From a checkpoint of a small transformer trained on Wikipedia: no biases in attention or MLP.
Each number is 128 + 24 x the weight over its row's rms, rounded and kept within 0 to 255. Layers, rows and columns count from 0. Numbers have three digits each. The size before them is the row's rms in percent of the matrix's.

# layer 5 MLP down, 384x1536, rms 0.0466, rows 244-294, columns 768-895
101:140143125131118107148107074142130147182092122105137116131081076111101156175112128148116119153148082124168079164128127182114125105118136134146130110116106094151184119129169172135151112170096127153110103079112142134117138125132172127089118139093099079134140146130125111134105138135127128126114130143172131165105131118130122111108136132162098126134115124137131108131103161105136121120132
092:114149146118118108145126150150109135128123134115119094128162110087126111109133130108112126094170146155123115135129125132166126106125155125162201119177138128107125130175120119119136129182137154134133140138188145147188121121125165140134134150136131097111127171157106115144119140118081145131116112094112152164124146123140109153119106076131133114142164117129116139130127163104164126177096
094:122111131109170119125147132149103115132126138158112114113112125143089147165130150142129137134122142129169110112146136157130080162129128125138109162133092136111075099121126113114129161137128115178146075140126119160131101147157110127154140160122133112091146122136133101154135150108155110138159152154111099131113137115141124119130165162146120147174115124158125189114123166094094135153093
090:136111122114149114121130161116135160165107135143145141139124141144144142094142081133130131117164147132145118158082154113072140134125120154188087099196122170152170145122155142113163145147160137167138130143155107129130150132162156135127124140099142147094131140099130115146113166139198100136109092129118127176100161154136151120149094088158127106151134120133132128122123161124109138085138
097:118095161182128121117119170139162140144193095164182101105085132143171135138081089158128136144118166110100127119162131138141124108119113087185144138164115088151166132149091067118120149100133149093171137164111124124145122132111131117144108088164137077143090127125141145103151091153132137148113165106112132113138127126093154105153116154159111171178114129149113136119158116141145124164111
105:116119114160136130100099120135125087117184123110127152142105131137095141087148126154122126100133149116130150162113108142138162117145102139126211125115158084134108095130124101127118141137156096162134195122115126127113116119149075143146150120126133135117151134160131117093145123107163137121095098155102099151165140116180137108140138152116104087158157144126152137122081135092109131131119
100:109153097126182130129169122122155147132131153093139138115188156116108123157138130160109162113136131177170140112145160127089107137137095117118119178148123148083126134137141116170070147140114153112167120094158094122121146162121097141143128141129116116087088093097178105124150137088171136106154107199169122129139125108122070172093101170154113113176115152084069087115111124091130134142168
105:175115103095185127153127122124090137144153115122133101139107164084147151169132166097145125145132116101140113127092154112138158126108113136156192136113100143133158154153133105138143102131129177127152118092114127154116141164090135096154143092124112113124127125160110123128133110136071128143143155096106119132138140131170093123139161118116072161131049134169126135116160118157142064136151
092:183157146134142180071138102118125106130107105109119149158117119139117087087133157145107086101121081126124141133116157163151113110133100099096166103131161127128119134108139126123117136167114105070114132146146123147140141151104129148123166110138142121140098105087097122125149156095130101146165095142149137122126144085159131089110144128138095117148140142138105136118159107166130106158140
097:123138167146135154112133146136111117143141164182126169134119134152131098108128106130113151135142181135133163152137134114134116118079129143161095123105083137129109115151103148128140109098091106130088134142093142138151132126127152098097112121145141153131089095138121123069095127148124147111123101103123099101085162124112086137169144119154112128157139157086121115134124135076143148115114
110:137148139137117079152150162130133114138136137104131139128113131133122149065131125144107128118130127130132138128136155132145183141104164137138196123093094131166101119136115142137140098134098120160133139144123123120148113137130145116125067171116139149116157105106165133128155102125091127115145201124154153133130123155125161105107126156161121125073105123148105149159123129130092112131139
084:156132144112161144102125134159146137121142145124145129111141137140129136167134104137145123154121173128087135115116112126130122121126142108108124087121134127121133147150151123105165165121092130149112140120103091161106135129131116160132144098140083083131116153138157111129143117119154135159123127174087180135122151158129130143097132146123152119106110147095139173177125119110126116082124
090:143165103158070151176116103125113089148132152106117150136153116132101057132143106116171171141152170127142159137139096141175152157151107107113105135160110134136127172095135121085099140085114107147140094147154141128113152129153121117147141131112139106111119123102094147110172144164145165183096197148108092068124159095106150106147161146164107103168117154103144137120113162137158142114143
100:132130135136122136150110092110151127131135136152132108127144117081124158140125124091124135126098147139114106114106101128086133134131117117104136102146120075092111105166102104130121135115113120107156124142147133119154127099181130096154143106114193137152133122094150115146152097116155115087147140098058165137152159114150115112160168194133164139117161138129091128114141111113124100162165
098:108081098148103159116071157122141096120106117154123147107116149137143110091113145093120133065143157119132102125118078110120100137122135116132123129143088126112124088122104093106101132131131160123169118140119162131118118099160105076101126130097119109174115138100158134067133140120127130139150146082151111150117142130111109161104153115151117136150141128115121121156140118126145137103146
100:113108125101138122149129186105108093132130119105147117145139149161134122159136177111103147120134143134127111106119115150109140148115129140128134156090130130120117160119106135144123132153133173122161145124162098098121124090106125147143084105165066121151143113146131151120131124162122166084153137155151110139123156141122167068114170161159093139176105144146158096116165117118064116146139
110:125083136086139136084124103151136146143143103117183141135124147124165157123112168141117123117122088162150097102128131132136124126122117086084127112076141107113096129124171122141124104156167123116185103152122121103132138124134118134128132098109080159134161089133086148126187156145103097130137109124124138137156120121113116116108123117132108089149140147135132153122118125108121091137108
096:072130119100129090133097128104118153109151130163163158134152110167128099154120136182148151147122119132109126106089156116132134152136131131087130104102106147099102144150125123119113107112067125152091153126168115198140108141121123137128131175145084112126115091086108111141109129094096144091126134103072086169128130134103103136106127098064095125122114093120083172104126120126101151144133
101:122130160169114112167120143115086149115186137100066137081091124155127131137113146100163136107116137130144135118067124138129110124106088148104155128106136104126130113151110096070102128099125125146160147131131144160141134065139121084141165126164137124130108162145130138139160140136153099134108125110129101141154155143128139133154089126138161131127151131144128138105158116150130123116150
101:156113125184165166122119129113118108129120151134148102123124129101144148066132121098164172129080143147148135117103105110122149136126150154148112159176152111148113106146155124123116152145146127123170128105133127090128125140156114117107100122131120173162145096134099135132098143109168118081117127154179167111153077131159143095140116135099148109103084126167179143132113155135093155136134
102:231116085115152125132118132142183137108170116121152107108122094122110144118113135120089133124088113140122137123089138124144122101164093145159109155171211119177134137130129152135082107126143197119140138141157138149139107161096151118098124120129128138098155113135129134167155121146130082145134149170135136158146157120134078150088140129088176106123160120137141116124106137144160150147148
095:130185127089111154128093146116072147128103142135103136116162109144105124107132106155132124126125139117171108145107154181136146143127180074121154131121163135127132150129133169165155140156163099107174122116141117129142112166126103103129136104112110111122128113102094114146094114105118150124124126146132129132142140139183135090129097154127135174145124138107135127139136089142113108148155
095:105102128188135106114136125141143125137127099150136074161133146150147118163121144115167122133086144135130134112155133149107121138119120122140158135136141094118125099119151104090119145157192176134100151127155171147130123151163100145104134110087082136164112122120138105084127152075134122082114106140158133153135120144105115181094141109132123154134111139131116105137107099119107121127122
104:095164153122088107138133160104154116137177110170097118128134152115140090159128155116121117138135124114160109118117212134129140137152111138119149119170165174107091112132126139130152143168136125145142120149155133108126101102111087103119080069136142128158124131146089136139120141105045142131108086071159117124119122130128125137141152142110126119162159132152092115100122131115162136158148
099:118171128102121138119128177114122117092144136124064140126124114161128087111151150131185137141126119122128147136132118124115117156099112145127115153124107099157138111145130154123121124169098111155164168132111158133164119113131110138114117079131139120126134145122129100131113111100101122119154131117113079155099124107091151133128148129106078138101095112109072093148141118152142129094148
101:092126112100104140145132090137109129095115118128145177122093139180143141101111141134137129089126145108100128161146141144122129202160117132095110163138122138143129112126166133189126135178126157157079159094140161114157147164154170102144121111141141145122144135140146118148128122185118091099134108140105131085103150123084183123151137151103099158170131135122096132131117153193128152149124
103:141171114121148122098150171097146160143106148158172105173147159080133150140112127148105130094159109122133120157127105126102117104094116131082092162170121151108140128093123146119127106165127117149100150131136088121126126084068157137145163132173141101146113097127126150195176151122110122149113138108117106135154139108151093112102160080143139118142134131117129089124160154129140116127126
092:173128155164141160077140116147123160119123162129118126175116192150150107134118123127115094091142134096113137169117118150128136138113141151116155161148100166130116145098135085124135099103145129105140113082161121143195096138125154122114147115152138167140109130132106144133159115159110098133149122102154139123113105105143084145164085130053181172144156134116114165103123115095063109133103
097:152052156117156111132133130110096123125116142098103127140163126130094156151126159102160162135107112145128123126146131117129116157102110102131165158158059140076149094138117122098119131123163095170130108100094092096128159114142140169114113097087188149134149143147088145159094131129120137092100116132087145196124141106185126079097080137177115091081094164103096113148165146173109150140084
084:143076135156157142112164157126120098123129133169105108129056129124137126112113137093127112135143173157122131083172153086142103109141110121124139221092129122130139103125096074128162094148159171102123157101147112119164105144145097096131152153099134161144130115108113126156160139100097109150144099132144109179150132099147108110153154112128083137121142129101127148166136130100141103155112
108:154130127117124071169145135134147144119128108113115124161084122101138134078186071119059140153178100133152147135091132111104155121101159086110138156094096144131092137135135094100164114121154109127053132136141138138098118144099099145111147137117145141166137132144085105149129160164138102178149121115148158114116126121149131102134106119083144096135143144134121137116116069126110134142155
094:149125109147127083127121126134107125113111148130114136116135150163137139115138144118165131090085154126096142122107196106139148159127094119083138131127152132127060151106099130095119160120128133135128147100115104180184125122103160095145123126115118106127126135160142101110135118141121123125129142160085096140117126148140121086135151119130140119152081154123144139124107112157075125130127
094:145085137131138114095151095111128131149121145178110119109156114119151135106109099148120151103124090148123137100151099112138113168127149149092098112160163123078145106127162152102092134119151083095110078107118118134081157144137105101099159096093089116093132104124098109091157119144171139129153117187134100151111097129124108146102112162111135140147103119120121124103126159158126126151103
109:177131125143141163152118101128116138104155131144089158117148122077144138163146118100151135155133131165145130132170128148091104158126130146094107110112122100143119128112143143152134132122149122164092144101107120114134151150097161120128140132133158131158138123126099152143088140184205086122191118127153119136140142122121142112096117154140113150137126119168128118109146139122189093143128
086:132092093133182119073147154120117095120120143105093117150138132122130094154114103113097110137090130104126100171106173119128122099161124110163093136120136122127099097110133132141163125158135114124112109129112097117150132171136128114145134124140105143114121113157106130139161126092091120090144144158089143109144149131113120142146112116129138117103125104115141128129160144121156110102087
087:169139145131156108157114132121117146148176110086159091116167136105186168150127142141103141103160147117111119125149123146164169136120140105169126131161139108093112154124106130145139111100089095100153163149122131123134134150144125092128140140134157124112137071165078147122154130100136095171151141119100131117147162112114179182138162123085115117176133151145146148135137184096124127119106
104:116108147136141130121117116114153133163100153102133119164124140099120146145101154105114099150134139134099129146146108091156147168129133109142121103117149093129132110135144126181124144107080077091092136117143111142181100177154148127125126119130140144163118090161162120136124103135121148122100159087122170109171133107142126139112161103167186114114200140108154132122110140120110121150128
104:144090109146131108119101147106113148146121158097113138139108117132135141141164108134158103141188128107121171119144138091135101097185147138148120145127137109122101138117124141133128125097141121124151140147155139185134108122156147132175125109083153112071162117129106102142184127145172120154116164102082124133173147111154105133122139159107147133086118122138130133128134143166113100111104
098:134119117184125137102117078123100113138082098147120144083123170158121117145115119145190133175091169139157110080112125060168118122114114132070122127142112128130127130154096102151110144096132135125094128155125113102131130123153107188113119111107155109104144096153151078149118164118131112159136152099110102109144116117096119160128131088138123108144105142145136117160099112118145139131145
103:112135124114112151104145139124138141133112121132092135143072105105130119155141154147138127139097140115177117126117118103113132143107099111116124160132160097080116102153136137130183150137183129107123096140107116124132147116123146120136145130131145121143119080126119145153160151120133123113125137094175109141118127111163163126136135095174103122115130151160139128154137105180085149118111
099:069164149094126144150127139157095113152139136134101135142141079178117129145144125115150164142131137141155123121135152089166140144132155145111205109126108120137117146136158134140163151123107161098119191164148172136119132153146140149128121155112122152133123123094120125085134149141132095152111186103140131119089086111092097140109137118150105123087156123119097132145137112076114078102113
091:116110135193113163126146144136109123155127130104164142136120137085099134119105107140148181116160148102116126088114184106135123089139109139138131122129124182070099175118139133154106133138151161143112114147105132125133117113171129159133130183129163090118144113098150132144132124133139110144139159158120129128144093128134073144142110118150136095171119097105127106107135102136164124112149
096:151135123179206168134127114097100111139126102170075116142154131147177116125102124127120097118150164119119125148130100111145097141121136150105131134150136124121100151088141108151123152167151128136121151101152101106146138105170124142137146128134115128150143109167149138133140130146132169165170126133143131138123132147105102144118132202138128154113154100159129090182123132123134126152088
099:103116132170128080131141102119093134128140143111118145124168130106146125145157118144116100090123086146120119125103144123164112097124150111173110089145116121108104136127125146167126138089124087122171103099111096115161133115160117125107111127148136096092137136142133139101130089150113088092121199127118113112110153118099124074150078114141164118126152125152131124098130142139171136125115
099:153138133062112127129126082137106144086107105127121107177085141150108155122115106095118135161201074141102126122121113147076163101098187130096126121124164134149101154158119131092172117120104132121096162134125132112074111098132138150154105147154165096116108176145133133141117107164136098125093135163131150114137121146109127146157138105114116168183117148129166143125102131182145157153166
099:165112133161141100127135103108138156139122120136127115111126119118130156148100118128066105099124114137126114122121097132078144086113122148107095131133140157110124094101115135143162132171175128138107093112141124122104118110143157116098119104129146114103124130107132136152158136093136149100123149117183107165153112090158061112112155141092169139150138136181112132082096099098115134185115
108:119123155123124122116134125133130128126118161162149133134135171113158141170171146117121171136107147115108135163110148133124144083145148109058136105146135078120162102120128175122144117112103155121117120135147115148147100118138160100136180123139083112103120136111149148141106120111161155122143145120119151095129107118135081161122133135146098125115158118142115106123148131099088125145158
086:166158119145152088057127123130150162177121146127143161119129128132094144151106101178141147135108120150106155174069121169146122148110105140114120115104116166088150072142141114137103092089111091125116150151103127133112144104110139121092118162142141143143146141139124103160174152124132135129169149127166131114123149116136084149094127209131135153177161148120141160152100129169167165088160
101:116091108153112126086134104137177115133096133152119141160141163137122118144070116125142112151125113142124140089155146126159081088148160157096137135128159169097118151096150153122102137117135125118112086106148093109153131134129116156155097160127147138088117122131113120098198181120154134117153156150148161167141122114081109152131113157110130107168126130107133129075151132152117089123061
094:121114164137163150141180150146068114120123082128096079147223138141162100115120122168133142096123148166113153146147134180137132148131147117143189125127144137113143083102162099121103123111171132150192159107081107206161086124145132129165122058106149140124127136121122134136155143101127116102104100126166148108166144120142131064135134143129109151114123119124104129149075111138185153113105
092:131138121150124107131133172130153121125139123166140133137166195154104145114112082107151135097125156179125102125108118145127110115171126132156116194130165111129150104153112105153100176122137131130106160157139149126175097148128114089153134077149109112155104123142159110150133149160152131157122120129153122154155107111173161086103152161176071152130156113169139099121155106146125174149150